From a checkpoint of a small transformer trained on Wikipedia.
Size: 9 layers, MLP 1536 ReLU.
Architecture: learned positions, biases, untied embeddings.
Training: a variant of Muon for these matrices, 10032 steps.
Each number is 200 + 20 x the weight over its row's rms, rounded and kept within 0 to 999. Layers, rows and columns count from 0. The size before them is the row's rms in percent of the matrix's.

# layer 5 MLP down, 384x1536, rms 0.0469, rows 0-144, columns 672-719
109,166,169,213,204,202,206,202,198,206,257,168,231,164,185,187,212,190,179,196,174,201,220,208,266,168,213,207,215,208,233,183,199,189,205,245,209,197,201,197,182,206,191,182,210,222,218,195,200
094,210,221,194,171,189,199,207,200,184,180,205,175,159,187,200,200,215,189,200,181,222,193,214,253,188,196,237,193,164,161,210,219,203,237,201,228,207,197,228,203,181,220,178,218,196,217,187,196
095,199,209,217,225,212,184,212,218,173,192,252,191,210,195,217,173,165,159,163,224,209,207,234,181,212,160,203,175,196,195,224,186,197,203,232,207,182,188,223,196,204,199,175,207,203,186,219,208
101,189,207,185,214,196,185,201,194,199,190,217,183,206,176,189,209,198,172,194,197,200,223,193,214,209,151,205,176,222,202,197,194,187,201,158,239,172,177,227,203,210,202,174,196,189,186,219,215
097,169,177,199,173,204,187,190,220,223,183,234,185,219,227,210,222,189,221,183,217,195,202,206,161,219,203,175,181,178,171,198,220,207,185,225,202,242,184,211,213,212,219,221,198,198,193,190,158
105,210,183,167,190,142,211,175,241,205,200,237,179,195,187,242,209,194,188,212,211,197,183,169,194,205,207,198,183,175,225,205,201,190,205,208,203,220,210,208,191,221,179,170,216,227,191,194,219
095,214,216,199,203,205,204,181,178,220,207,148,157,184,241,237,156,217,206,192,196,203,209,193,186,197,175,190,211,211,194,195,171,181,202,194,190,210,202,183,199,216,208,206,218,180,175,209,165
095,195,179,207,201,196,193,181,214,182,182,224,152,212,205,214,177,183,200,188,221,189,207,221,172,216,196,215,218,174,187,209,170,227,179,191,231,205,206,200,201,201,168,196,177,191,191,261,215
101,220,177,201,208,211,199,216,217,194,190,185,176,175,212,188,187,189,186,183,208,197,197,212,205,203,182,170,215,210,153,224,194,198,200,165,209,201,194,180,203,223,184,191,196,220,163,222,177
100,212,212,172,240,178,201,219,195,197,174,144,208,188,168,201,177,213,148,220,203,193,215,211,214,181,213,217,172,201,169,232,186,215,174,247,226,208,222,168,203,199,225,234,220,222,214,171,196
097,166,175,176,196,200,192,186,204,200,213,229,176,217,209,215,193,226,202,211,192,207,215,190,247,198,212,195,240,211,197,186,238,214,222,246,207,208,239,189,212,214,215,180,182,176,239,210,231
098,201,193,173,206,203,204,222,195,194,184,198,217,202,202,191,189,196,193,176,203,177,217,219,267,193,204,204,183,229,186,179,179,206,220,197,137,176,204,248,201,167,236,184,223,207,186,212,221
105,204,185,219,176,191,177,180,187,195,217,194,223,189,212,208,224,211,215,188,199,179,210,222,178,191,202,241,196,196,193,181,211,206,177,159,196,238,212,210,193,181,197,165,224,189,211,171,248
103,199,196,223,189,186,201,216,224,204,186,186,188,199,223,196,210,216,192,210,198,166,211,188,211,206,197,226,160,203,193,193,201,212,176,201,197,190,204,167,205,215,210,180,171,230,272,193,207
097,191,176,203,213,194,197,169,179,197,204,212,173,197,210,199,180,196,188,214,189,197,157,178,226,207,182,229,146,206,204,209,194,214,202,168,181,170,183,196,203,179,196,168,197,193,226,196,174
103,218,218,196,249,191,245,206,169,186,253,176,248,195,202,190,203,172,173,181,202,191,207,245,241,195,231,202,215,189,195,209,202,187,186,225,191,203,169,188,205,219,186,206,195,192,209,208,205
094,186,170,209,205,186,199,226,253,195,208,205,239,187,188,225,152,195,208,222,196,214,190,181,175,203,246,210,216,220,201,236,184,192,205,224,211,208,165,212,202,182,241,195,184,182,240,218,202
103,218,178,241,167,202,176,214,187,203,217,189,229,236,233,225,186,198,202,176,219,179,203,194,197,199,194,177,220,202,187,221,205,185,225,175,211,202,183,216,186,202,173,188,204,192,183,241,164
096,210,193,200,221,243,232,238,186,196,212,277,224,198,212,147,202,204,197,200,182,177,211,204,199,212,212,186,235,188,172,227,213,163,201,187,236,218,191,188,196,206,214,170,175,182,181,207,242
112,221,216,198,189,177,212,208,183,180,221,166,233,192,204,219,225,224,200,204,165,193,188,215,128,192,163,196,221,219,209,204,174,195,204,212,191,182,210,202,174,182,220,175,211,160,210,195,145
099,201,171,210,166,219,205,179,249,194,213,193,192,230,210,210,247,206,198,188,236,194,208,226,203,205,158,182,207,172,196,148,217,238,202,199,182,150,219,196,206,203,222,195,181,190,183,173,213
095,194,192,194,214,195,216,206,163,204,186,227,244,168,187,195,233,196,225,197,201,204,197,219,205,204,188,199,198,194,208,213,192,212,185,217,232,226,183,161,223,205,204,195,178,187,206,189,181
099,165,214,238,213,187,204,173,157,172,257,197,209,243,223,201,201,204,209,217,210,207,206,209,184,200,200,182,204,217,200,189,216,213,207,205,225,179,206,207,215,190,216,202,218,193,210,190,203
103,194,205,183,217,186,189,186,188,188,166,244,241,194,196,238,241,212,214,192,208,185,190,187,219,193,193,189,156,190,168,195,200,207,150,213,194,146,190,165,203,206,162,199,219,178,223,174,171
094,194,169,212,147,217,211,203,206,221,210,228,171,228,228,196,198,190,205,189,176,161,203,200,235,202,197,187,219,200,199,217,178,191,192,183,212,196,201,200,204,203,170,177,219,214,181,214,187
101,180,198,190,186,209,196,194,188,207,167,219,184,188,188,173,175,228,188,204,209,202,173,213,189,212,148,230,194,196,174,212,223,194,179,205,198,211,210,203,183,180,212,207,201,193,220,176,212
098,207,212,165,176,247,196,206,181,201,185,192,205,189,181,185,180,221,175,203,212,169,206,177,180,198,197,222,207,247,208,206,199,208,209,171,193,220,174,213,193,201,242,200,191,227,203,221,160
103,196,193,188,201,206,216,170,231,199,193,176,191,216,199,248,234,195,214,200,195,182,180,197,185,200,232,192,190,241,170,178,216,201,196,215,222,212,183,180,210,177,228,196,183,191,197,164,210
096,152,213,205,206,217,213,186,190,182,180,187,181,191,217,191,221,192,204,201,210,220,191,192,197,181,200,239,218,207,163,209,192,193,181,226,180,185,206,186,198,205,177,172,235,206,236,187,223
096,218,195,187,221,202,185,191,192,199,175,182,217,205,193,182,227,218,209,193,185,202,198,198,212,177,205,211,206,223,234,195,222,199,203,214,224,227,178,206,187,204,229,185,205,219,190,160,153
107,207,208,172,179,210,157,202,200,190,214,203,170,203,190,233,223,213,202,201,205,171,203,170,251,204,190,198,186,183,185,197,206,235,196,195,199,190,223,225,199,190,189,227,232,223,202,223,188
100,224,192,205,216,204,220,205,206,197,183,197,211,187,187,198,204,178,188,197,182,210,201,208,183,196,204,174,219,190,186,213,216,220,213,186,187,228,208,227,189,161,209,227,197,217,211,204,217
094,186,238,185,204,227,167,238,187,183,221,195,229,192,195,183,214,226,220,195,204,208,183,209,218,200,190,193,192,208,182,231,219,212,170,173,208,203,190,183,188,206,232,200,217,216,211,224,183
098,250,185,202,211,183,208,194,187,196,202,232,210,200,183,196,182,203,221,214,209,188,208,214,278,216,211,210,159,118,189,163,214,158,222,210,223,193,194,199,180,208,187,229,192,227,180,199,183
095,205,199,210,170,192,165,208,227,193,176,190,185,198,187,235,173,248,215,199,198,189,196,179,193,178,179,211,253,194,186,210,202,236,162,204,190,242,192,187,195,189,200,193,237,200,193,171,229
111,228,195,147,219,201,172,185,225,183,161,216,219,194,226,211,203,175,233,204,172,193,207,218,234,207,200,198,190,194,219,208,205,186,201,237,176,187,182,190,211,223,190,210,184,203,202,215,177
097,192,208,204,171,204,207,241,198,206,174,199,184,211,184,163,211,210,174,217,200,176,194,214,174,203,168,198,241,205,153,224,190,150,225,226,228,210,193,190,191,191,199,234,199,185,190,208,192
100,205,188,211,182,188,190,174,200,198,183,188,168,208,224,192,191,204,174,201,207,192,191,176,203,202,210,177,188,210,172,202,212,171,187,212,199,203,203,192,204,218,203,199,221,222,214,215,182
097,177,230,197,206,196,188,226,202,209,183,186,210,170,247,216,203,204,180,225,214,188,207,138,180,211,220,213,190,168,151,226,175,182,183,155,229,223,177,194,195,195,219,229,202,193,187,230,192
098,171,171,173,159,230,158,202,207,240,201,218,178,203,216,212,230,190,169,181,205,176,214,180,225,192,173,185,185,223,194,203,226,188,188,213,210,224,206,197,201,223,189,192,215,182,214,205,228
103,185,253,222,210,189,183,179,205,209,209,214,170,196,212,210,165,193,225,215,197,182,183,181,171,198,204,218,154,173,202,164,183,216,198,180,191,176,193,195,203,198,169,225,191,218,201,211,174
103,202,194,198,264,205,211,235,177,223,185,192,212,193,197,230,181,199,151,207,213,216,185,227,179,199,254,187,172,211,196,212,182,192,173,191,179,197,197,191,204,188,204,240,199,215,195,168,209
095,204,201,182,197,186,193,218,217,192,242,198,237,203,183,198,184,211,203,187,222,200,222,224,240,196,199,178,194,157,227,184,220,200,210,216,200,183,205,192,184,222,213,190,181,213,209,157,190
115,202,181,209,234,189,219,160,224,185,198,204,220,209,214,213,191,200,164,183,235,178,200,204,217,181,228,207,200,196,207,214,219,198,185,195,185,206,201,196,206,189,205,242,192,202,186,192,241
094,214,210,204,205,211,183,176,227,197,166,220,186,188,206,193,185,209,192,199,195,194,204,192,207,189,169,167,208,182,190,232,205,189,194,221,193,190,205,179,200,210,227,223,175,168,206,161,196
099,218,225,212,236,210,189,224,221,230,213,196,211,206,195,179,207,160,233,176,228,200,217,239,207,206,204,180,199,198,197,227,177,208,190,214,229,224,206,209,194,179,194,207,215,173,197,181,187
094,199,232,220,188,204,224,210,227,195,228,182,208,223,209,168,241,193,192,201,190,202,189,199,206,188,201,221,171,191,219,178,198,192,212,215,199,192,218,199,203,207,178,153,211,242,191,198,225
108,227,192,208,178,224,207,259,203,200,215,225,192,197,219,196,201,196,221,192,227,212,190,186,196,170,222,210,186,198,191,177,195,183,213,159,176,228,192,168,198,205,209,218,215,215,211,203,217
105,198,198,202,172,193,212,182,192,174,240,175,187,170,197,190,218,172,185,203,230,196,180,220,157,200,200,233,174,216,226,211,191,213,210,252,229,211,182,213,190,224,208,185,201,195,199,194,178
099,203,218,235,189,208,220,206,211,190,209,212,184,165,187,188,208,218,185,202,186,156,223,215,218,223,196,172,240,209,195,178,228,184,209,169,172,177,201,196,228,179,207,225,187,201,224,217,239
102,232,231,227,223,197,199,190,214,203,211,192,170,217,219,174,220,199,189,184,181,179,199,214,203,199,204,230,182,174,215,206,206,228,178,272,228,190,211,242,176,204,217,218,201,239,212,188,189
098,203,202,214,215,203,218,190,209,179,220,237,210,212,220,175,213,206,233,195,209,234,223,197,193,230,201,180,181,183,219,232,228,198,194,231,219,215,203,201,207,198,183,217,230,227,217,215,183
097,187,218,217,191,197,197,159,189,190,204,207,200,231,225,201,170,177,217,204,213,183,217,216,175,201,193,189,214,221,219,222,194,218,234,239,211,200,229,210,215,212,197,215,208,197,209,207,157
096,224,240,216,205,237,212,199,179,189,198,161,192,179,197,191,216,177,215,193,229,190,199,201,165,185,205,226,205,186,222,197,200,206,198,196,183,204,172,226,191,199,211,192,225,237,189,186,202
104,217,176,222,187,202,205,194,180,193,197,210,189,191,212,173,206,170,168,219,176,200,215,211,180,186,218,218,187,178,236,209,184,231,193,164,235,208,167,209,201,207,191,220,205,193,232,219,181
104,206,205,207,226,252,218,218,156,207,231,167,243,200,188,210,191,190,180,195,179,247,200,199,223,171,235,188,204,179,208,198,189,164,180,206,216,210,180,195,193,206,202,197,191,196,212,201,157
103,225,230,196,190,240,220,179,211,205,204,162,237,202,248,207,196,199,205,204,167,185,203,196,157,186,188,191,200,166,230,190,203,205,202,214,213,216,221,198,187,185,188,224,202,166,193,194,198
106,192,184,219,208,187,179,199,196,180,218,185,247,222,195,204,212,201,196,205,177,214,189,206,148,193,131,187,173,231,177,178,191,195,207,246,182,185,174,207,183,242,216,218,217,177,202,225,204
123,195,209,210,175,187,192,211,193,186,198,211,215,193,199,170,214,220,203,198,204,187,198,215,225,221,199,186,195,198,180,175,178,206,229,225,212,190,196,170,184,203,203,196,185,145,220,196,201
095,199,192,212,220,179,208,187,197,200,221,250,171,179,162,212,214,190,217,207,213,199,202,236,198,196,220,204,172,180,222,240,206,203,196,202,222,174,198,197,197,180,230,239,201,215,207,168,220
101,187,211,200,205,217,188,169,211,220,207,160,215,223,181,186,171,225,242,190,192,242,195,196,194,188,168,219,205,221,203,197,200,222,198,247,205,178,192,195,198,202,157,223,215,191,193,172,160
092,169,199,206,185,208,178,182,182,199,192,204,204,175,173,165,177,219,203,183,219,218,200,183,173,205,158,163,200,207,193,226,244,194,235,218,199,188,174,232,211,209,228,207,192,187,197,190,192
093,182,199,206,187,255,180,200,181,187,143,199,209,226,209,261,229,224,170,188,232,232,216,210,209,196,202,200,247,221,214,185,225,193,205,247,220,205,204,168,209,221,172,178,223,170,162,205,192
098,210,196,203,183,181,186,217,180,202,184,173,246,245,247,196,198,213,253,208,217,191,193,218,153,194,157,225,181,208,147,198,194,183,209,177,211,154,184,202,197,221,206,169,204,212,202,201,250
098,168,214,195,254,196,181,200,213,208,167,205,200,194,203,187,259,215,162,199,211,213,208,196,264,177,200,160,205,214,198,250,197,194,229,186,193,201,208,175,190,215,199,222,152,216,187,193,177
095,188,195,189,223,197,214,185,186,200,203,209,207,206,196,210,233,214,223,208,257,191,203,207,170,232,179,201,215,214,208,192,221,197,211,198,201,194,193,217,200,196,200,205,170,219,196,218,181
109,174,204,188,214,232,167,192,216,189,172,194,175,196,170,179,204,206,246,200,206,205,173,224,246,200,180,207,179,182,210,224,212,211,202,197,196,193,208,215,211,187,217,207,220,224,242,213,206
112,188,236,210,225,184,187,219,212,211,218,197,227,188,221,193,184,212,206,187,199,193,214,188,198,190,159,200,195,192,224,220,184,180,191,229,194,218,206,189,194,236,199,204,199,197,185,184,206
099,206,154,196,196,189,196,216,245,217,237,213,203,198,198,191,168,195,218,194,189,206,209,179,258,206,217,204,210,208,190,210,215,222,184,197,166,205,214,243,209,179,213,230,199,207,176,213,179
096,180,222,214,179,151,213,213,194,200,210,205,183,199,253,184,166,197,196,189,178,170,196,201,181,212,221,213,230,197,219,208,237,179,171,205,156,172,208,187,196,195,198,212,216,196,184,231,208
098,175,196,200,191,209,214,153,199,221,211,206,193,204,207,189,197,205,181,192,198,195,176,188,220,193,203,191,147,201,224,167,187,221,197,180,191,157,205,208,186,176,213,216,229,234,197,212,178
096,214,200,198,235,209,177,204,210,189,210,183,174,211,192,208,164,196,223,190,202,205,196,216,163,211,206,180,182,214,206,237,197,201,201,178,196,175,165,210,193,163,220,194,194,212,185,200,223
097,200,163,202,173,235,229,194,211,201,187,194,169,177,221,183,192,183,163,191,163,189,222,204,216,176,194,161,220,226,152,214,178,189,189,168,230,191,166,221,192,201,192,189,230,209,194,174,220
093,201,201,185,206,227,180,191,192,216,220,206,188,169,177,220,151,189,231,234,204,217,200,208,196,198,177,189,216,215,173,162,191,177,215,223,226,234,186,217,187,221,176,256,180,190,186,200,151
107,168,222,195,208,238,227,208,222,185,211,163,228,192,198,199,205,205,167,211,218,205,188,193,226,193,156,198,190,196,187,211,227,200,176,218,251,206,190,218,198,183,193,158,205,229,196,223,184
097,215,197,204,200,219,198,227,223,199,203,197,195,204,192,231,203,197,215,210,205,237,182,187,148,185,197,255,247,206,188,200,196,205,212,211,214,223,198,222,204,171,174,211,218,201,176,236,231
103,182,202,192,204,253,224,200,191,197,228,209,189,194,197,205,154,196,203,191,225,205,186,172,178,199,178,216,168,232,228,213,204,206,174,204,220,186,194,218,206,214,182,195,196,202,177,222,204
105,191,218,225,201,175,190,174,211,200,213,223,209,218,223,193,182,172,202,183,202,203,187,232,236,202,193,216,174,192,213,200,200,223,184,202,138,216,206,186,188,203,209,172,256,181,196,182,173
101,188,203,219,212,192,223,212,201,183,238,187,205,230,216,180,226,199,179,206,197,178,184,209,192,206,219,188,202,209,160,165,193,202,212,230,231,207,202,199,195,201,176,174,190,214,214,184,210
102,195,202,212,190,171,166,213,245,215,213,211,230,205,192,224,209,191,175,225,187,235,188,172,213,177,198,232,187,253,210,202,209,195,201,206,197,190,185,177,189,189,219,198,201,213,212,188,187
101,204,238,189,183,239,170,220,166,210,199,206,188,215,229,198,203,174,225,227,200,176,208,193,190,190,198,160,202,188,201,198,201,203,180,216,212,189,219,236,211,226,190,178,212,176,200,223,169
101,202,221,214,179,200,232,211,198,197,206,210,166,194,202,208,208,206,196,218,216,155,189,215,190,201,195,182,177,194,220,224,204,202,159,209,236,220,193,170,218,189,209,191,187,232,193,169,218
097,225,173,186,202,215,167,196,203,205,190,217,206,207,244,229,204,224,208,203,194,202,193,212,210,209,173,237,217,183,209,200,199,199,209,190,177,222,206,198,209,185,221,209,219,200,202,195,148
104,218,206,182,179,224,217,195,193,201,211,212,173,192,196,221,213,193,187,211,191,196,224,235,209,221,197,206,205,182,194,197,174,218,190,184,190,218,207,193,220,173,201,233,176,188,178,210,202
095,238,202,190,219,198,180,170,221,211,203,181,190,193,164,213,185,185,194,192,203,158,211,183,223,201,197,235,178,189,191,184,189,174,205,173,194,203,193,194,194,208,178,243,195,206,200,202,202
100,221,165,208,204,198,238,181,218,231,205,219,202,229,219,238,196,231,210,209,192,229,215,208,220,208,258,182,158,205,219,211,212,218,189,195,200,208,236,204,194,190,195,195,228,199,166,192,187
106,217,183,216,225,205,224,246,202,204,196,194,201,194,186,187,214,198,216,204,197,199,216,197,198,191,184,181,214,218,197,265,227,218,217,177,180,189,201,196,195,220,211,200,162,189,223,216,200
101,253,184,198,235,187,194,195,211,199,184,234,173,232,196,211,197,196,213,209,199,207,186,186,167,211,176,234,182,204,206,189,175,219,175,191,173,188,188,185,206,198,229,187,191,205,192,178,181
108,210,195,231,239,180,207,205,166,195,249,192,222,221,181,189,175,188,196,212,182,198,204,220,227,193,222,197,229,207,210,190,210,194,188,162,233,216,185,185,199,184,215,200,223,191,204,217,177
098,196,217,208,203,196,175,187,183,213,182,193,225,225,192,204,192,202,195,178,190,157,182,206,186,193,194,237,219,204,245,184,162,207,182,215,176,196,172,179,202,199,237,209,247,188,226,205,189
104,168,193,188,213,205,216,181,194,196,249,226,204,188,149,174,181,194,220,221,181,198,197,193,245,206,179,242,229,203,207,190,193,194,173,191,213,169,191,194,212,204,193,199,219,207,178,179,173
101,203,210,207,185,151,191,174,170,209,214,234,225,183,163,178,211,199,199,187,216,215,200,192,188,220,171,203,187,197,203,183,173,224,207,210,178,206,199,203,231,186,218,171,211,191,195,219,183
101,216,191,213,162,198,158,193,183,198,165,164,204,207,174,203,186,201,194,221,181,198,197,210,220,197,193,218,211,203,207,176,223,259,234,214,201,218,219,218,200,178,206,251,204,194,191,190,168
098,164,216,185,222,199,197,214,176,197,239,227,177,211,180,176,233,217,193,208,229,197,186,147,181,218,199,153,207,190,180,164,194,205,162,213,208,225,226,179,205,205,182,173,198,189,177,214,212
093,192,198,190,170,198,205,210,172,201,168,236,227,187,236,223,197,228,185,218,181,183,204,220,226,213,206,228,211,197,201,190,219,180,215,215,211,214,223,203,193,203,193,217,176,206,163,219,178
092,194,225,182,169,189,206,167,196,202,219,195,213,193,193,241,187,196,186,189,215,201,207,205,219,188,201,210,173,215,214,213,214,185,206,173,225,169,206,228,193,192,179,211,236,232,220,186,210
100,206,180,212,191,209,182,197,195,200,205,188,201,196,171,184,208,175,222,211,214,243,215,195,194,213,220,191,210,212,201,182,182,228,191,185,181,202,211,180,199,214,174,213,187,206,211,200,222
111,180,222,189,207,201,191,196,218,184,181,189,200,209,224,198,195,180,226,189,192,189,227,163,198,209,187,240,174,207,208,200,198,176,163,249,220,186,201,190,202,213,209,219,189,209,209,199,161
106,183,207,205,199,163,208,206,231,201,175,178,195,211,220,238,160,182,198,193,218,206,183,204,206,202,221,202,168,190,197,196,211,212,191,194,201,207,219,163,208,220,219,210,180,195,234,193,196
095,189,264,188,223,198,147,192,230,204,176,198,187,214,220,220,185,210,232,203,175,209,188,210,228,202,226,166,234,198,188,207,179,207,184,192,189,189,213,200,199,209,236,198,167,212,228,227,193
099,170,199,215,195,215,192,218,172,219,225,224,218,209,186,210,207,217,232,203,202,190,200,214,176,181,213,195,215,160,151,168,196,184,172,244,232,212,210,206,188,181,190,201,199,178,204,177,163
097,189,207,215,204,200,222,215,190,176,234,228,179,198,184,186,223,180,194,195,176,169,208,235,205,186,214,162,204,183,245,221,227,199,183,207,163,184,195,180,188,201,241,164,201,227,178,200,219
099,192,191,245,208,178,185,189,204,187,182,221,188,203,184,227,202,193,164,180,193,240,180,206,163,190,198,205,226,198,204,199,257,195,184,197,223,229,238,208,192,186,194,187,199,203,188,223,190
098,191,221,214,209,223,187,202,244,210,192,217,191,210,193,183,199,198,198,217,201,174,170,228,194,211,198,199,181,201,195,205,184,196,208,193,199,199,211,202,197,214,170,183,169,221,197,177,211
100,172,191,196,203,180,232,205,214,214,222,183,206,222,213,200,171,170,190,187,209,196,199,181,195,198,169,203,182,185,197,167,232,185,185,191,224,241,177,219,198,206,171,216,174,164,216,196,232
106,203,204,188,235,232,218,208,212,175,222,188,167,213,199,177,237,170,178,197,180,207,228,187,225,203,195,209,205,221,218,197,206,206,197,226,190,205,208,209,205,186,214,218,181,188,189,212,221
100,205,216,191,180,199,242,203,206,203,162,173,196,215,198,186,210,203,157,204,224,189,197,242,153,209,254,211,199,170,174,211,190,204,190,211,229,204,195,214,197,192,197,248,223,213,176,189,211
094,204,199,224,248,198,219,211,215,164,221,219,174,199,207,188,187,190,204,202,219,192,212,165,213,201,185,172,177,224,196,180,185,195,202,188,207,178,219,167,205,201,168,190,175,178,183,210,203
097,221,230,201,218,192,203,186,212,201,206,167,179,172,163,191,204,222,178,191,204,205,183,184,183,218,208,196,183,242,193,208,187,200,230,211,222,191,203,232,181,181,214,227,196,235,199,198,237
103,229,214,201,225,201,191,199,220,200,210,213,197,202,206,185,191,181,186,201,216,195,220,201,208,198,222,176,202,198,224,231,214,167,189,198,205,179,196,193,195,198,204,190,231,210,219,172,227
102,212,189,177,174,177,214,218,195,200,202,187,208,210,175,174,175,197,210,205,194,228,215,191,172,228,173,198,196,192,213,205,193,209,197,192,171,207,176,167,202,214,214,177,191,191,184,187,198
103,218,186,179,200,184,177,214,245,232,173,232,222,187,183,192,232,216,185,199,200,228,212,190,271,214,205,201,187,237,198,232,220,194,198,201,211,192,186,187,199,170,221,188,226,190,208,166,175
096,198,183,227,221,207,187,192,197,200,221,152,213,188,145,185,215,190,221,184,180,249,195,191,195,199,216,205,216,191,178,188,169,204,209,206,216,202,210,181,182,211,219,194,198,189,199,197,166
102,183,214,200,226,168,213,208,214,190,184,198,218,190,201,236,187,185,209,196,209,191,204,187,191,207,240,159,208,221,207,217,172,208,216,175,190,227,210,226,194,178,218,235,192,187,212,188,215
104,219,246,192,227,192,202,176,189,223,205,185,176,180,190,233,227,199,157,191,216,191,161,197,229,208,194,239,225,193,229,186,182,193,233,202,233,197,194,200,183,168,191,206,213,227,217,207,211
098,215,216,199,219,201,196,169,211,200,199,218,229,180,210,207,168,208,232,207,187,230,194,194,231,181,192,179,186,214,221,178,194,178,216,188,211,187,199,209,196,197,192,186,222,169,192,197,231
100,238,211,243,212,219,225,216,203,203,211,189,219,206,225,253,220,202,213,202,172,224,194,196,223,180,196,199,197,204,201,162,187,195,210,202,172,197,185,202,179,208,186,217,203,195,192,220,200
100,221,206,167,208,193,191,142,192,215,209,240,233,179,234,197,208,260,213,177,198,178,198,191,205,190,209,229,174,197,179,206,196,185,158,175,170,232,216,194,198,195,209,235,169,184,208,161,184
095,224,228,214,184,176,196,212,191,205,192,193,204,193,187,182,197,228,222,192,182,160,198,203,192,184,181,212,201,212,200,201,190,190,199,171,218,166,180,230,202,214,201,164,211,199,232,238,166
100,188,185,210,211,243,194,198,204,193,206,214,223,195,210,206,171,182,196,193,213,220,185,200,269,187,199,191,188,204,167,211,209,183,214,228,189,213,179,195,189,224,163,244,203,204,223,181,206
094,196,167,200,200,217,217,237,176,178,211,218,187,225,172,190,218,196,220,195,206,200,217,194,158,202,205,195,218,215,195,231,186,205,196,220,201,235,191,194,198,210,220,218,185,206,208,226,137
105,173,212,191,192,186,221,196,198,180,173,188,234,231,169,259,174,198,226,192,229,219,190,202,196,189,184,210,216,209,210,180,179,199,221,217,193,167,201,213,204,180,229,206,221,199,232,194,201
098,181,189,228,178,206,242,180,233,204,191,208,203,185,168,205,183,198,213,194,186,223,209,192,147,202,185,241,184,227,196,197,181,213,209,239,198,197,199,226,203,159,188,185,169,231,215,182,193
102,165,175,217,189,218,198,209,195,200,203,203,188,195,207,172,209,212,220,203,187,154,226,177,227,180,227,195,221,215,193,205,206,168,225,186,177,190,209,222,187,186,198,234,166,216,189,176,171
099,199,188,202,175,178,193,179,215,206,194,193,192,183,222,209,190,216,194,188,220,202,213,182,253,195,211,177,190,185,236,246,214,210,213,164,144,154,233,194,187,248,203,184,197,203,194,172,203
101,217,208,206,208,182,207,226,249,237,231,216,204,185,161,186,203,202,177,197,217,228,204,206,280,200,179,194,173,208,214,217,228,226,199,193,189,237,167,229,201,190,208,240,188,215,165,194,167
102,209,174,195,228,199,202,170,224,183,203,233,221,191,192,188,198,184,177,207,189,218,190,214,198,221,227,206,187,193,241,222,197,197,218,200,150,200,197,219,197,211,249,200,208,203,206,181,233
100,174,181,210,196,211,200,213,215,214,221,222,178,209,189,138,174,207,210,201,178,218,214,202,212,200,180,200,203,157,223,207,212,175,192,229,177,188,193,164,206,234,171,212,232,196,192,221,189
112,170,201,203,196,168,201,197,210,190,219,221,159,211,177,206,256,205,197,206,219,218,194,180,229,186,190,174,209,190,183,205,185,177,202,181,175,219,158,173,208,228,225,160,186,215,217,201,229
095,175,244,213,173,196,175,148,209,182,180,216,206,177,172,194,250,184,239,170,226,223,210,197,153,179,203,208,217,195,187,177,203,210,231,211,255,209,178,200,201,206,175,195,209,205,226,215,230
101,194,176,205,199,194,213,204,219,199,207,236,206,219,225,206,196,204,206,214,206,197,178,238,233,185,223,224,214,208,187,192,206,200,194,201,172,194,171,192,191,171,193,235,202,219,170,223,239
099,220,191,203,214,210,198,221,165,196,221,201,190,176,197,165,199,203,249,182,179,216,169,183,234,213,198,185,196,212,208,196,207,159,200,199,194,185,188,205,183,167,205,189,200,200,227,232,188
092,191,189,216,192,237,192,179,204,222,229,202,238,199,251,218,175,211,240,194,221,139,202,231,171,209,192,211,212,209,168,165,202,217,193,163,169,210,183,179,192,205,186,178,219,211,218,215,242
093,173,186,224,221,204,191,215,194,199,201,198,191,214,173,192,184,186,204,200,204,174,202,205,218,210,201,217,195,220,180,210,157,224,172,207,201,209,228,175,203,193,176,186,207,174,183,169,169
102,178,219,180,197,231,185,197,177,184,171,219,193,215,182,183,214,182,182,202,204,156,208,192,180,206,203,204,203,210,175,165,183,199,218,211,207,178,177,207,209,207,195,214,179,200,194,215,216
100,182,185,186,197,201,177,201,211,213,212,197,218,211,172,212,228,223,181,220,166,196,216,216,242,224,223,196,221,199,190,168,217,205,201,208,210,228,175,228,176,204,185,225,201,189,197,162,196
100,169,187,202,243,200,174,224,236,203,191,186,211,217,207,186,170,202,206,198,186,191,203,211,207,229,189,215,172,204,190,197,179,203,204,235,166,236,204,217,201,229,189,210,203,163,180,221,229
106,185,203,173,204,187,201,190,174,194,250,195,220,185,147,220,214,176,172,203,164,200,150,210,224,187,144,253,197,214,218,175,225,158,193,233,194,239,211,206,186,186,211,194,189,236,216,208,167
103,215,150,185,187,221,189,165,193,212,201,236,153,171,194,186,244,175,192,187,190,247,173,187,185,195,197,227,196,226,265,215,160,187,200,209,220,205,177,197,205,203,194,216,237,204,187,218,181
101,261,191,188,217,172,186,179,194,202,208,195,222,215,146,181,171,185,226,191,200,203,221,217,168,199,202,192,157,190,220,206,206,200,189,191,238,225,172,205,196,185,187,182,225,232,189,195,180
095,214,209,187,242,208,208,213,197,217,216,195,197,207,197,194,186,192,200,198,202,194,205,229,244,217,172,217,170,167,190,226,159,201,195,185,214,215,230,195,199,160,185,221,191,206,174,193,198
094,207,212,210,205,221,188,190,213,207,213,172,188,206,220,159,234,176,179,188,191,210,195,206,197,205,185,188,208,181,200,173,227,184,211,221,205,199,191,222,205,235,195,188,220,217,193,226,195
099,177,205,203,197,194,217,185,232,190,211,212,182,227,213,210,209,198,202,211,199,196,201,221,246,228,219,220,204,193,211,194,217,187,213,191,168,206,203,170,223,206,172,184,235,191,206,189,211
098,192,227,208,195,195,205,183,206,190,211,220,194,209,221,241,209,151,189,211,196,186,205,201,131,186,248,209,190,213,224,184,199,205,214,188,198,222,213,176,187,188,173,200,226,224,224,195,199
102,213,198,199,209,178,203,210,167,208,219,206,200,202,214,235,183,178,185,204,207,179,217,222,185,175,233,167,219,164,181,221,173,171,193,158,180,183,210,201,203,152,214,172,205,184,184,193,194